Each number is 200 + 40 x the weight over its row's rms, rounded and kept within 0 to 999. Layers, rows and columns count from 0. The size before them is the row's rms in percent of the matrix's.

# q: layer 3 attention query, 160x160, rms 0.209, rows 0-49, columns 120-159
# k: layer 3 attention key, 160x160, rms 0.178, rows 0-48, columns 120-159
# v: layer 3 attention value, 160x160, rms 0.253, rows 0-31, columns 120-159
# o: layer 3 attention output (transposed), 160x160, rms 0.188, rows 0-31, columns 120-159
q0,076,183,198,132,236,206,128,232,252,204,189,175,190,253,187,238,265,279,146,184,235,268,197,192,157,173,164,204,148,174,173,237,202,117,182,126,184,207,201,260,226
k0,094,218,195,200,154,203,247,121,139,217,146,182,269,253,202,191,174,184,207,251,114,129,243,233,213,206,197,264,200,162,175,149,200,246,176,272,223,161,167,148,217
q1,100,196,214,231,275,155,203,242,186,250,200,176,134,197,220,263,192,158,198,262,231,207,190,189,160,141,214,269,220,227,228,128,179,179,147,241,137,183,127,172,208
k1,084,213,239,257,191,172,176,179,189,252,182,167,235,202,216,165,226,160,168,297,208,229,171,192,240,195,188,295,245,160,161,238,189,189,181,258,152,177,209,210,227
q2,084,219,175,170,190,162,274,153,224,172,270,148,198,253,221,180,160,127,201,215,244,217,169,197,137,135,195,162,298,235,230,160,177,204,233,176,151,163,178,151,223
k2,084,198,265,220,259,204,201,225,192,260,166,168,194,148,155,212,299,188,242,135,105,213,197,175,139,129,173,264,163,258,59,176,178,153,158,172,202,189,131,247,210
q3,078,160,298,187,192,176,173,161,246,166,160,263,173,218,191,199,212,245,227,212,214,239,208,239,187,254,144,169,170,278,199,145,221,199,193,157,194,158,163,172,176
k3,092,154,103,134,231,305,171,175,217,185,175,207,228,229,238,222,230,201,229,198,265,169,182,200,176,237,245,192,197,192,196,182,177,236,196,244,193,236,219,200,170
q4,082,214,154,211,223,184,229,146,206,180,216,208,167,153,212,238,167,248,297,163,250,196,219,178,170,158,147,167,284,255,269,206,165,285,155,266,122,198,178,227,157
k4,092,221,187,156,115,214,183,213,263,231,219,184,246,185,185,219,220,129,122,224,129,204,195,225,130,157,237,202,196,201,179,187,231,172,221,250,196,189,103,175,238
q5,087,183,235,234,262,158,258,188,202,202,161,176,186,223,139,272,190,176,225,258,179,190,254,179,173,170,190,217,256,192,221,147,236,192,178,242,246,155,134,146,216
k5,087,202,234,255,182,181,180,245,225,227,225,191,162,256,187,205,144,159,143,186,195,162,171,200,211,107,179,215,245,225,179,273,152,183,219,211,242,195,259,172,123
q6,080,186,229,231,259,189,213,200,230,201,232,242,221,131,169,224,219,166,216,269,227,203,263,158,222,164,249,258,181,198,178,172,218,157,195,219,251,163,194,179,269
k6,088,260,211,207,202,226,216,197,219,145,198,164,211,288,202,257,207,160,224,192,234,197,224,244,245,197,175,233,196,151,252,192,203,173,216,195,91,208,242,168,139
q7,081,165,154,246,220,215,169,204,268,183,175,220,196,258,219,199,173,196,213,140,231,188,143,269,223,209,256,187,195,182,139,242,192,174,160,196,145,179,232,144,235
k7,076,175,248,232,114,277,179,213,224,246,230,219,198,214,178,209,186,152,171,243,165,237,181,185,180,209,158,253,216,203,205,142,174,264,187,202,227,197,193,205,143
q8,083,145,215,169,248,167,266,218,224,155,302,239,208,252,134,201,243,135,200,184,216,183,153,251,208,184,198,196,172,132,192,199,197,174,223,228,222,231,213,151,239
k8,081,182,278,265,190,190,221,152,202,114,200,199,204,177,210,206,224,231,210,215,207,262,237,180,240,204,249,211,161,268,166,213,181,258,211,224,133,164,122,246,176
q9,107,175,241,246,241,187,163,172,192,213,210,203,185,299,175,224,261,208,196,281,119,253,193,238,212,105,209,265,163,130,167,192,227,143,219,203,209,161,197,181,232
k9,088,269,221,206,222,210,166,215,107,224,194,135,180,183,183,258,190,140,221,202,164,263,192,288,279,229,190,247,217,184,225,219,158,230,198,248,241,187,189,188,240
q10,082,127,183,302,166,200,98,193,245,213,287,283,191,161,221,214,168,166,191,163,136,270,200,187,228,194,160,197,198,145,219,232,216,158,207,158,262,159,263,228,178
k10,086,263,191,187,191,147,201,244,165,157,172,174,194,196,121,123,161,254,254,227,241,142,181,258,255,176,193,155,205,195,145,193,193,184,236,212,217,193,216,218,259
q11,085,207,141,248,189,185,152,172,185,222,163,236,175,251,177,215,208,219,223,178,183,241,199,263,255,133,201,213,256,269,168,179,212,168,235,276,156,179,167,213,189
k11,083,196,292,148,215,150,276,302,200,182,237,196,135,165,214,185,247,188,155,200,234,200,165,146,173,182,268,189,113,187,248,238,137,148,206,188,233,186,141,161,205
q12,080,214,173,210,178,254,239,179,200,194,214,156,239,208,194,155,202,139,166,141,218,214,216,186,227,187,168,192,173,182,162,246,205,198,98,232,212,236,224,226,168
k12,088,169,225,213,197,180,194,106,58,235,268,275,155,217,266,207,207,207,185,214,162,184,252,135,234,252,159,179,226,105,246,233,176,267,203,159,192,137,258,174,206
q13,082,237,242,178,204,272,198,211,171,107,246,204,274,179,214,168,248,212,208,152,183,195,196,203,221,274,178,166,176,204,128,205,190,205,266,185,193,139,245,187,193
k13,074,107,130,174,276,219,228,210,157,244,204,222,175,197,196,213,146,132,313,150,168,247,209,216,174,205,197,228,225,251,186,161,209,217,173,200,223,300,99,177,198
q14,088,178,184,146,132,241,195,260,138,209,288,257,197,168,214,162,168,198,190,241,225,188,142,193,218,203,178,204,125,211,226,298,229,176,128,176,193,206,220,146,222
k14,089,225,232,241,182,241,227,166,199,207,170,247,196,201,255,183,195,173,216,201,186,233,261,179,221,284,178,180,196,153,218,202,207,246,282,128,163,201,227,244,182
q15,082,151,157,225,144,202,190,210,288,189,178,184,169,191,218,208,158,207,215,132,239,235,181,212,150,152,168,188,222,245,243,201,294,185,231,186,259,176,165,195,227
k15,087,231,202,198,250,180,224,162,320,240,147,232,190,221,119,263,251,172,152,203,297,217,122,197,206,230,263,245,180,214,119,175,187,199,183,245,222,233,164,309,196
q16,076,154,139,218,192,208,208,223,195,179,160,244,118,205,200,226,238,158,217,167,184,250,226,237,166,230,189,210,211,254,128,218,156,223,129,262,220,186,240,205,215
k16,086,203,203,199,208,212,161,250,246,231,211,252,251,166,203,209,164,178,256,187,219,192,158,128,262,186,210,213,224,227,206,207,196,117,256,230,153,187,198,149,243
q17,074,280,270,222,141,242,194,173,176,164,207,169,200,292,190,172,187,191,241,184,185,215,200,210,253,136,227,190,188,187,259,118,174,198,192,196,174,142,202,172,207
k17,081,129,142,204,304,195,203,218,164,285,217,222,175,138,238,197,216,169,186,218,136,254,148,252,161,271,227,199,207,199,163,232,159,129,168,276,272,155,163,160,163
q18,078,212,199,237,190,192,200,114,211,182,166,246,163,119,257,139,135,116,210,261,200,119,241,226,183,232,192,205,163,184,240,225,221,210,190,138,178,210,212,212,140
k18,088,257,186,193,220,223,166,182,166,198,299,196,190,267,149,193,202,211,206,201,163,248,218,214,179,171,236,154,240,212,223,236,250,214,214,220,210,227,196,187,194
q19,080,210,209,217,190,213,123,193,176,101,245,170,266,188,257,184,205,238,221,136,196,138,209,211,192,199,201,165,216,269,170,178,188,216,166,203,221,235,203,180,155
k19,082,200,149,231,194,165,206,210,100,261,214,250,175,136,198,155,218,212,225,268,206,230,214,192,222,190,247,162,155,163,239,244,255,138,229,131,216,202,253,191,163
q20,083,141,236,281,214,201,197,295,226,161,231,182,235,242,236,249,190,213,275,147,189,182,220,248,141,237,182,126,160,208,170,149,231,210,162,181,257,220,167,180,186
k20,085,217,105,88,175,190,224,202,255,227,177,189,200,161,180,207,198,187,141,273,168,210,216,116,178,168,253,249,251,250,154,250,215,243,245,253,184,252,148,253,224
q21,092,214,248,206,270,225,230,137,212,235,206,102,169,188,144,278,217,150,183,205,186,259,208,200,245,183,200,265,284,165,214,263,233,160,164,206,191,171,207,219,183
k21,088,231,270,224,186,121,130,263,142,177,167,165,161,229,172,206,238,272,180,182,204,161,226,213,284,181,218,258,160,173,239,166,168,170,220,183,205,178,223,168,216
q22,080,210,179,243,171,285,178,141,154,206,206,171,210,168,164,252,208,274,162,154,185,222,182,162,259,234,260,199,223,241,127,170,164,277,178,263,187,192,229,191,187
k22,095,150,214,147,95,156,222,274,241,201,195,164,187,216,226,165,163,152,222,184,169,196,211,219,170,195,151,156,182,191,209,266,230,164,238,228,209,248,153,173,206
q23,075,161,263,280,225,194,194,177,192,238,238,149,180,204,205,169,234,130,188,152,202,195,186,201,173,243,169,239,200,210,276,110,143,215,218,176,146,255,167,166,220
k23,081,218,205,238,212,210,184,248,223,163,135,230,236,189,237,308,207,209,196,225,185,204,216,190,209,220,186,156,211,206,148,201,234,140,233,222,128,164,230,194,137
q24,076,259,241,120,175,186,168,271,175,151,218,183,157,215,195,134,232,224,204,226,157,172,188,169,216,240,214,179,207,192,151,215,186,203,257,194,194,195,192,257,140
k24,085,210,260,246,274,247,292,151,192,198,230,213,200,219,166,203,207,202,203,204,265,211,184,257,194,205,182,192,209,147,261,147,169,242,212,166,187,134,222,168,180
q25,081,184,187,277,211,198,166,201,148,233,199,274,180,134,196,230,205,200,191,257,185,298,179,195,139,166,146,190,184,266,233,169,225,163,215,225,197,212,183,163,192
k25,090,204,262,195,205,199,238,204,241,160,175,175,188,203,206,252,213,173,209,179,251,78,244,208,228,309,142,244,283,144,186,192,179,159,146,249,244,221,173,213,231
q26,074,254,188,221,225,172,269,217,168,174,241,224,150,211,222,256,238,172,228,183,147,169,187,182,217,287,227,287,231,208,192,176,202,246,202,171,179,231,146,248,163
k26,085,113,230,207,189,206,192,163,207,226,143,190,264,196,247,133,204,221,188,251,242,253,196,180,103,178,193,109,170,236,245,240,188,161,199,174,191,206,212,138,202
q27,078,202,220,200,143,234,193,210,204,205,206,205,179,233,83,233,205,206,178,293,231,159,124,229,251,183,265,180,189,225,153,193,248,173,149,167,139,239,132,215,101
k27,082,139,176,158,156,169,216,212,198,143,223,214,191,158,264,182,190,155,221,153,220,192,276,225,222,212,176,282,270,179,231,262,180,188,219,190,177,175,256,238,245
q28,085,152,163,250,226,162,181,183,159,181,228,177,197,182,216,171,221,321,209,149,192,189,105,210,240,228,203,200,187,173,181,237,155,183,238,213,217,282,257,262,209
k28,087,241,196,147,184,201,163,197,245,219,166,286,193,184,185,183,167,49,226,262,175,237,236,186,170,251,253,204,194,223,163,215,227,281,184,160,175,125,194,122,296
q29,086,128,192,201,196,162,227,237,249,208,205,192,238,239,253,223,247,190,190,275,237,227,187,166,174,166,216,200,197,193,217,236,228,203,133,243,244,67,138,161,215
k29,085,227,214,186,179,162,210,143,161,258,180,174,173,222,174,138,157,184,149,180,211,170,181,244,189,216,209,237,220,126,233,216,211,177,195,149,203,266,192,208,196
q30,089,216,160,155,223,216,284,225,298,219,156,179,211,155,225,201,108,225,188,218,160,222,163,100,186,253,167,175,208,182,233,193,242,237,116,222,233,167,114,220,170
k30,090,219,222,170,218,177,115,147,231,202,192,206,216,165,185,194,244,224,178,169,199,204,248,190,156,150,239,222,132,223,225,248,237,134,234,191,174,221,114,263,218
q31,079,243,192,203,166,172,214,152,191,214,213,275,165,207,168,251,163,228,166,235,236,242,223,227,133,229,173,208,168,237,179,168,200,158,235,174,245,262,156,209,143
k31,087,228,206,171,225,218,211,255,197,154,184,183,182,208,246,229,235,181,176,255,236,212,128,179,187,203,206,243,220,158,260,202,223,203,246,209,191,146,120,188,158
v0,121,202,163,171,200,232,187,203,253,138,227,206,247,173,158,116,193,167,249,217,139,111,240,224,192,190,152,251,170,227,162,171,177,212,205,205,109,207,249,263,233
o0,134,155,254,228,153,132,204,154,156,237,187,211,149,243,207,241,236,245,178,211,259,245,125,163,182,208,233,137,231,173,265,220,214,272,212,228,218,178,179,182,169
v1,109,210,214,227,146,176,179,236,242,228,209,284,172,157,138,143,251,217,158,207,216,174,165,256,230,205,164,180,220,264,198,179,175,215,258,197,210,195,156,152,261
o1,125,175,179,152,251,209,187,169,161,206,244,158,122,236,275,148,176,156,224,183,241,248,157,145,202,223,274,188,214,175,233,202,157,187,160,183,243,223,188,184,184
v2,121,213,182,137,264,186,153,196,247,250,180,230,212,241,223,227,214,201,186,143,104,207,143,165,235,156,207,241,214,169,190,166,111,171,227,260,255,150,217,166,159
o2,130,215,209,239,134,189,191,222,155,165,245,165,164,177,189,194,193,175,254,253,254,188,240,270,179,232,220,172,153,210,215,253,254,215,211,165,163,251,170,203,236
v3,122,182,221,194,303,298,136,183,230,187,232,298,191,165,247,205,261,235,192,214,165,176,163,209,195,146,210,193,196,209,242,172,235,175,171,185,147,256,244,191,175
o3,130,166,213,166,132,139,255,219,147,177,146,166,202,210,166,171,171,126,200,205,230,186,212,184,278,348,189,208,249,106,179,223,193,221,162,225,222,172,142,210,214
v4,113,253,177,167,188,190,213,177,217,190,216,279,242,167,144,308,243,161,192,256,232,178,134,256,251,196,246,205,207,200,112,199,231,175,194,203,156,186,182,118,214
o4,116,232,202,135,174,271,295,211,216,141,190,123,157,176,205,152,146,226,134,109,180,197,203,178,215,206,164,214,177,210,324,208,229,189,215,213,233,245,215,286,175
v5,126,255,187,221,139,231,216,184,231,161,171,195,164,196,249,260,235,232,184,287,162,296,197,208,138,170,195,219,220,162,196,137,260,159,200,234,194,146,253,211,96
o5,141,110,249,210,285,203,169,215,130,221,211,196,204,223,179,144,169,126,206,126,234,158,209,203,237,199,156,158,183,206,165,271,138,203,272,194,168,239,230,185,267
v6,114,145,235,240,250,131,235,158,201,223,244,272,211,233,187,222,141,149,208,164,260,187,212,112,199,200,298,242,178,168,234,250,199,203,250,129,203,131,185,252,253
o6,137,262,213,198,154,241,151,241,157,210,169,187,198,195,223,161,238,247,189,157,172,187,231,181,159,210,111,212,187,253,224,131,251,239,178,222,183,206,128,152,153
v7,131,167,146,253,233,215,207,242,124,131,246,199,227,200,158,215,219,235,211,162,141,207,167,229,150,278,155,213,185,212,171,224,206,262,218,191,161,151,182,222,197
o7,137,222,195,191,165,202,186,188,309,204,174,257,136,196,262,200,142,149,180,249,269,194,263,210,278,121,235,190,208,188,209,169,187,151,217,254,198,210,232,101,168
v8,122,196,157,186,206,189,146,254,241,205,130,185,100,169,268,243,243,196,229,81,247,149,261,261,195,184,159,220,213,251,214,191,218,193,237,268,127,202,192,197,195
o8,138,179,222,234,191,191,228,179,175,219,232,170,245,293,143,107,185,210,149,291,170,269,140,196,175,220,209,164,145,169,205,202,172,210,173,191,260,254,150,241,218
v9,114,134,195,193,221,214,223,277,156,210,159,193,191,194,163,192,144,196,241,223,148,215,223,190,194,210,211,210,222,190,210,175,255,171,268,198,222,133,226,258,235
o9,122,224,197,232,201,265,176,112,243,199,236,156,192,194,186,214,277,229,214,170,279,165,178,239,174,166,179,124,188,218,224,248,204,200,160,192,180,252,204,169,186
v10,106,193,145,189,215,135,196,203,148,225,277,177,236,250,237,219,187,228,198,275,221,154,179,166,218,195,208,219,222,162,186,223,228,191,211,163,198,285,189,190,217
o10,118,200,236,214,128,243,230,208,225,189,144,192,265,131,132,159,230,208,194,198,176,190,223,239,194,228,110,193,173,193,198,163,207,228,236,277,185,164,171,219,161
v11,128,186,216,218,177,248,234,165,208,255,185,118,206,234,191,181,225,233,203,153,263,181,172,252,229,218,169,195,217,184,249,255,295,243,188,236,220,216,195,232,303
o11,139,190,192,176,215,118,78,182,145,202,183,196,181,220,234,164,199,206,243,213,177,179,202,194,166,157,217,190,148,220,105,145,168,172,213,199,213,204,159,173,160
v12,112,225,240,202,145,145,164,252,202,235,198,260,263,156,147,201,230,179,209,143,247,156,210,131,206,164,234,200,229,119,247,234,194,213,223,235,200,105,132,207,225
o12,135,210,216,216,290,263,206,145,158,169,192,171,105,201,202,164,133,157,201,304,202,176,183,211,126,238,220,208,173,317,188,111,219,164,222,145,153,269,188,194,140
v13,106,223,247,217,182,305,176,227,191,216,185,186,162,236,210,220,239,174,233,226,226,177,206,177,205,194,54,208,195,193,232,173,138,215,233,161,209,197,172,174,218
o13,126,182,191,178,215,144,265,190,230,198,210,212,211,195,172,206,223,155,221,188,183,206,169,274,238,206,291,174,136,171,126,220,195,192,225,223,218,221,237,208,208
v14,111,213,244,211,221,196,204,189,233,222,167,262,144,142,245,284,236,131,170,232,131,180,191,163,244,154,176,129,216,179,262,181,165,181,198,240,214,192,160,139,218
o14,118,156,151,217,194,260,211,266,196,231,248,142,226,219,125,175,162,253,195,140,208,165,161,225,162,312,156,252,232,221,138,249,188,209,211,125,152,254,196,296,185
v15,123,219,156,198,107,205,163,193,206,156,194,169,171,215,237,212,202,186,212,202,242,216,220,270,244,284,258,172,199,257,187,150,215,246,210,180,210,116,152,178,219
o15,138,195,243,186,315,236,216,256,160,221,206,212,261,186,117,170,241,233,155,183,160,236,206,155,248,144,163,160,206,194,108,230,205,133,208,239,236,220,266,217,137
v16,119,280,181,214,183,147,172,281,151,275,210,190,205,180,144,197,197,143,181,223,208,276,220,146,209,203,164,247,188,226,203,290,223,243,174,121,169,226,202,212,215
o16,135,194,250,169,280,281,223,144,231,176,227,215,176,242,234,158,220,197,265,187,184,182,178,277,179,208,239,159,173,132,172,119,189,231,217,251,255,156,222,211,243
v17,121,208,250,196,164,160,215,184,150,190,184,204,181,227,195,245,188,237,211,156,280,185,156,227,166,194,171,195,224,201,184,229,197,192,177,215,184,249,184,171,229
o17,134,201,103,211,222,199,209,228,265,228,187,134,212,161,244,178,171,212,225,196,145,255,198,214,195,164,249,196,144,170,231,205,250,160,188,220,171,178,191,231,188
v18,127,200,175,141,249,171,200,178,177,223,183,212,193,197,187,237,172,211,223,283,205,176,215,228,221,217,250,256,150,205,178,139,235,175,249,136,217,208,228,209,271
o18,141,146,226,226,168,221,202,231,231,133,173,220,247,183,217,172,246,208,208,169,237,252,172,191,223,171,159,158,239,166,243,198,141,267,192,245,129,162,205,167,190
v19,110,269,200,269,206,211,132,245,147,203,226,179,242,265,251,225,180,273,183,203,166,184,191,184,208,160,221,245,250,210,183,214,142,219,215,210,218,270,174,208,135
o19,129,139,211,215,209,176,231,220,200,149,193,213,212,119,181,186,178,141,161,247,226,187,198,238,167,250,243,131,99,232,206,168,226,183,266,186,201,95,191,144,216
v20,128,199,247,230,174,222,209,163,219,202,117,219,208,210,234,195,142,168,142,208,170,160,276,176,156,186,312,177,191,164,232,202,192,201,281,209,202,170,199,177,190
o20,141,198,173,171,201,229,141,214,159,132,209,234,212,216,198,200,224,204,250,237,224,269,172,219,194,191,206,217,160,232,188,223,246,205,195,208,203,268,196,207,215
v21,120,130,207,131,195,224,187,184,187,223,229,208,137,248,201,231,154,184,151,225,268,212,222,156,171,249,171,230,141,163,144,279,162,170,153,173,206,167,195,221,180
o21,144,279,210,259,214,193,193,234,185,203,195,155,223,188,291,239,156,188,251,176,206,148,206,195,176,169,190,235,278,205,238,131,241,242,203,219,183,260,209,186,208
v22,101,161,212,191,280,253,241,279,183,50,137,166,253,158,218,198,209,216,208,103,246,265,249,209,200,187,102,180,230,211,192,202,163,167,255,249,216,181,172,138,170
o22,099,224,105,203,152,206,157,216,283,270,227,229,174,205,191,244,126,112,230,302,201,113,196,236,183,193,306,235,175,221,190,225,241,204,146,169,195,188,226,262,193
v23,116,179,187,199,206,164,266,149,194,188,200,210,193,211,230,277,110,151,196,152,138,250,187,220,237,203,209,183,116,184,207,172,148,113,170,167,194,172,226,192,218
o23,129,244,158,188,176,280,174,280,301,163,204,222,227,217,196,162,290,272,203,218,208,187,203,211,233,172,153,238,241,222,199,243,210,219,216,203,192,173,158,194,239
v24,131,217,192,154,302,228,224,173,200,160,182,213,160,249,178,181,240,258,188,194,258,165,217,175,136,216,221,206,233,206,148,254,195,165,274,249,223,221,189,177,332
o24,135,179,231,248,90,149,159,207,156,242,225,208,242,183,228,186,145,159,211,200,192,206,188,180,276,175,219,131,248,200,205,156,203,190,126,138,178,218,180,241,119
v25,121,125,190,294,222,240,211,160,167,242,196,222,228,229,225,261,227,222,166,174,153,196,219,144,243,133,221,254,184,154,239,209,228,140,177,232,280,241,278,196,219
o25,120,265,237,122,177,133,161,214,187,176,246,157,202,176,173,148,209,177,250,188,193,210,177,234,171,215,177,122,248,231,235,214,212,304,254,161,167,234,88,261,191
v26,108,182,207,254,254,234,117,192,177,201,205,252,194,243,178,235,222,145,230,216,221,149,212,215,170,155,171,242,174,141,230,158,229,170,221,122,247,163,203,173,198
o26,119,199,172,214,115,202,261,171,221,191,154,183,221,209,244,161,172,121,169,213,271,142,172,204,207,225,241,175,239,186,144,232,184,207,205,245,116,235,207,208,191
v27,117,228,243,154,307,180,128,188,237,206,145,182,163,256,135,208,175,249,244,167,138,166,187,252,214,171,251,147,156,195,211,177,221,186,161,199,266,176,230,243,209
o27,123,185,189,256,110,201,196,235,186,189,192,258,209,206,203,155,188,152,164,287,251,252,203,130,160,175,161,221,209,180,109,232,205,182,177,248,114,215,234,158,196
v28,119,208,173,201,133,175,201,170,227,182,229,201,140,209,287,180,192,230,160,174,178,213,258,204,118,215,185,210,113,231,180,220,252,176,240,113,237,195,206,218,218
o28,146,178,216,201,279,176,175,215,223,220,173,240,250,218,168,200,208,209,239,237,160,202,154,209,239,203,185,162,239,141,201,178,155,229,238,269,161,172,154,142,193
v29,100,207,194,133,218,219,225,209,215,191,137,194,182,250,195,220,196,245,184,157,238,237,168,66,222,213,157,164,252,171,184,253,226,227,186,294,252,215,142,238,211
o29,116,169,247,228,219,191,174,167,163,278,225,262,265,234,242,119,200,175,203,181,187,147,221,287,242,236,243,210,178,205,219,134,162,163,228,111,139,224,189,151,171
v30,119,248,248,182,269,182,99,195,211,207,268,203,179,211,224,210,188,209,184,140,186,152,241,201,141,206,197,181,232,277,88,231,178,219,212,235,201,268,160,203,143
o30,130,207,161,246,80,159,227,202,239,204,138,177,202,207,168,133,156,233,156,222,157,214,211,225,193,201,206,273,155,134,300,181,257,202,218,180,205,154,249,151,180
v31,114,210,167,178,240,194,201,245,233,214,281,239,246,171,202,108,189,168,214,211,207,176,265,205,204,207,207,181,251,127,196,169,192,209,158,188,203,171,175,286,208
o31,121,245,254,219,164,252,182,194,140,237,206,145,172,189,237,290,191,234,206,198,174,140,100,117,197,175,166,164,212,267,177,189,228,257,257,166,191,241,260,151,196
q32,084,230,240,179,218,168,187,154,177,207,247,211,160,130,171,209,260,195,197,164,213,245,132,165,231,151,225,244,247,128,164,189,171,138,172,192,293,260,245,268,296
k32,080,194,217,282,187,178,262,151,212,206,128,246,189,174,192,220,151,140,277,214,260,211,163,166,194,196,182,127,271,204,260,216,239,262,255,159,227,206,211,249,224
q33,087,296,129,157,210,234,127,171,253,122,201,191,199,183,213,188,202,280,273,218,191,177,169,225,220,151,302,221,209,224,230,147,194,150,259,167,215,177,196,243,177
k33,081,185,170,172,208,172,282,209,225,153,113,213,193,179,209,170,127,187,227,138,213,191,179,234,250,225,166,217,100,173,249,229,175,152,234,190,172,156,167,282,152
q34,081,148,208,258,226,76,201,192,155,252,173,197,233,176,209,206,165,222,197,187,208,209,187,195,243,191,141,178,163,185,206,202,148,239,152,176,192,221,214,239,286
k34,076,222,230,216,164,233,244,216,162,239,171,205,194,225,221,184,128,163,246,178,195,188,234,222,180,256,114,110,253,199,278,165,207,251,206,199,190,170,262,171,233
q35,102,135,247,228,220,265,157,219,196,240,208,161,180,241,189,157,177,177,204,204,224,207,184,217,200,182,214,149,159,166,234,251,200,238,156,195,185,187,269,129,233
k35,110,175,144,160,167,183,200,175,154,206,204,240,206,180,215,258,236,186,195,193,229,180,175,184,239,222,215,238,212,225,159,230,208,121,204,148,252,203,311,236,198
q36,084,206,149,253,140,192,137,200,137,230,196,152,219,174,219,220,206,183,223,205,224,189,209,173,158,157,171,199,179,189,151,173,267,197,181,198,220,201,224,256,229
k36,085,187,177,186,243,154,202,173,200,199,208,154,229,234,145,242,209,134,236,222,194,162,178,158,168,208,161,250,126,240,153,198,243,183,194,198,205,260,99,274,285
q37,090,186,266,211,234,161,155,226,153,172,252,180,249,167,173,185,155,171,201,206,223,196,238,179,198,231,198,194,173,216,211,189,236,211,143,228,161,256,212,135,209
k37,081,199,142,140,178,229,228,202,217,216,128,209,223,179,179,214,166,175,223,168,194,210,194,226,164,237,273,265,168,256,222,212,278,174,220,240,173,218,132,252,184
q38,081,167,246,215,162,199,186,234,207,173,184,165,133,225,220,213,199,240,184,130,203,228,257,174,145,275,145,176,161,173,268,276,230,182,183,238,221,226,205,178,201
k38,094,150,212,220,165,171,119,227,265,240,296,209,108,228,197,196,247,160,225,203,236,186,166,224,225,170,202,142,266,176,163,216,274,183,215,159,181,145,264,192,152
q39,081,196,168,152,226,202,173,295,176,222,278,249,234,182,253,220,200,161,211,164,132,189,203,177,188,260,151,211,295,259,128,254,154,214,170,255,175,226,233,191,245
k39,103,228,171,178,155,201,243,192,284,261,136,214,205,191,170,190,132,155,181,163,155,254,234,187,97,193,287,180,187,247,193,211,217,158,191,211,257,216,135,197,182
q40,072,204,177,211,250,236,141,180,228,159,227,181,194,223,219,210,195,237,176,246,256,287,168,216,175,203,305,150,181,87,230,197,192,226,258,284,250,211,112,135,207
k40,082,237,156,225,199,262,183,196,208,254,161,215,213,197,189,240,217,215,266,148,156,201,218,201,204,258,182,201,161,224,175,209,236,135,195,218,239,172,247,261,205
q41,082,219,202,128,266,248,210,171,170,219,205,157,248,188,207,155,198,194,189,133,169,164,271,168,221,229,196,196,153,199,177,218,244,173,160,227,193,158,188,181,233
k41,092,199,189,206,190,88,135,205,273,151,160,218,196,179,173,216,139,231,201,202,204,217,233,236,130,219,276,203,177,203,183,196,176,194,195,246,169,162,113,206,290
q42,084,194,237,110,251,174,301,190,259,231,208,246,165,171,194,205,205,175,173,180,167,214,168,254,224,141,197,158,191,190,190,213,193,222,218,143,193,177,218,227,260
k42,097,173,140,224,235,210,186,179,202,172,198,201,179,94,225,208,248,274,235,223,187,214,237,177,196,222,256,243,183,220,168,185,225,175,174,158,198,189,204,263,213
q43,095,169,205,115,162,184,142,172,234,169,222,184,128,193,235,207,226,203,285,202,206,195,265,227,121,199,175,213,211,217,254,149,198,239,150,160,127,196,159,274,205
k43,094,203,221,122,191,217,191,260,284,73,177,182,228,225,190,136,186,174,174,161,166,136,174,195,202,261,197,148,106,220,177,136,233,156,243,159,229,190,182,183,218
q44,095,177,236,271,180,172,217,181,176,205,139,227,110,204,249,153,218,95,170,157,217,287,195,226,217,172,220,251,236,128,196,204,220,225,144,210,220,232,187,230,219
k44,095,161,222,206,218,216,193,228,150,280,172,197,286,190,201,234,206,189,209,210,158,287,203,167,100,216,114,82,226,233,235,176,307,233,203,202,168,312,161,216,241
q45,089,201,140,202,232,246,143,146,249,227,208,199,258,258,237,213,238,206,202,195,252,200,152,236,157,205,257,141,128,234,179,144,175,153,194,211,224,136,163,115,188
k45,086,222,197,216,180,144,210,214,142,175,225,200,207,271,196,207,161,253,199,182,189,181,199,187,230,219,207,230,259,165,144,158,147,181,215,186,257,162,219,175,281
q46,077,238,243,191,279,223,243,213,227,192,196,180,194,185,192,152,115,212,163,212,161,184,310,187,227,193,199,94,179,212,237,245,191,207,207,238,163,181,262,138,194
k46,092,205,180,216,92,221,169,189,218,310,150,245,213,170,193,210,204,198,206,152,235,229,185,233,217,172,215,215,175,267,164,238,227,218,223,222,167,192,285,210,172
q47,084,210,205,153,181,113,211,225,160,178,163,173,233,180,188,186,251,200,147,182,191,291,210,164,211,138,99,245,190,183,163,231,208,241,238,273,237,195,223,246,220
k47,085,239,243,185,153,171,218,144,191,191,164,257,174,179,213,117,285,190,225,166,199,186,220,155,139,210,187,156,168,211,214,187,233,210,207,208,241,186,144,233,152
q48,077,192,283,246,128,168,205,185,148,247,150,232,113,228,236,156,241,204,161,178,202,189,172,195,253,157,182,164,199,191,206,136,205,237,146,187,150,239,214,192,147
k48,082,199,181,207,239,260,158,222,174,309,256,212,203,256,156,200,262,180,175,188,186,228,209,181,194,124,104,168,211,226,175,195,258,239,205,146,181,225,222,131,202
q49,071,222,114,254,220,216,204,202,218,155,132,155,232,189,201,243,127,286,188,241,202,155,294,156,206,174,175,233,194,229,270,240,270,152,243,241,217,176,203,178,156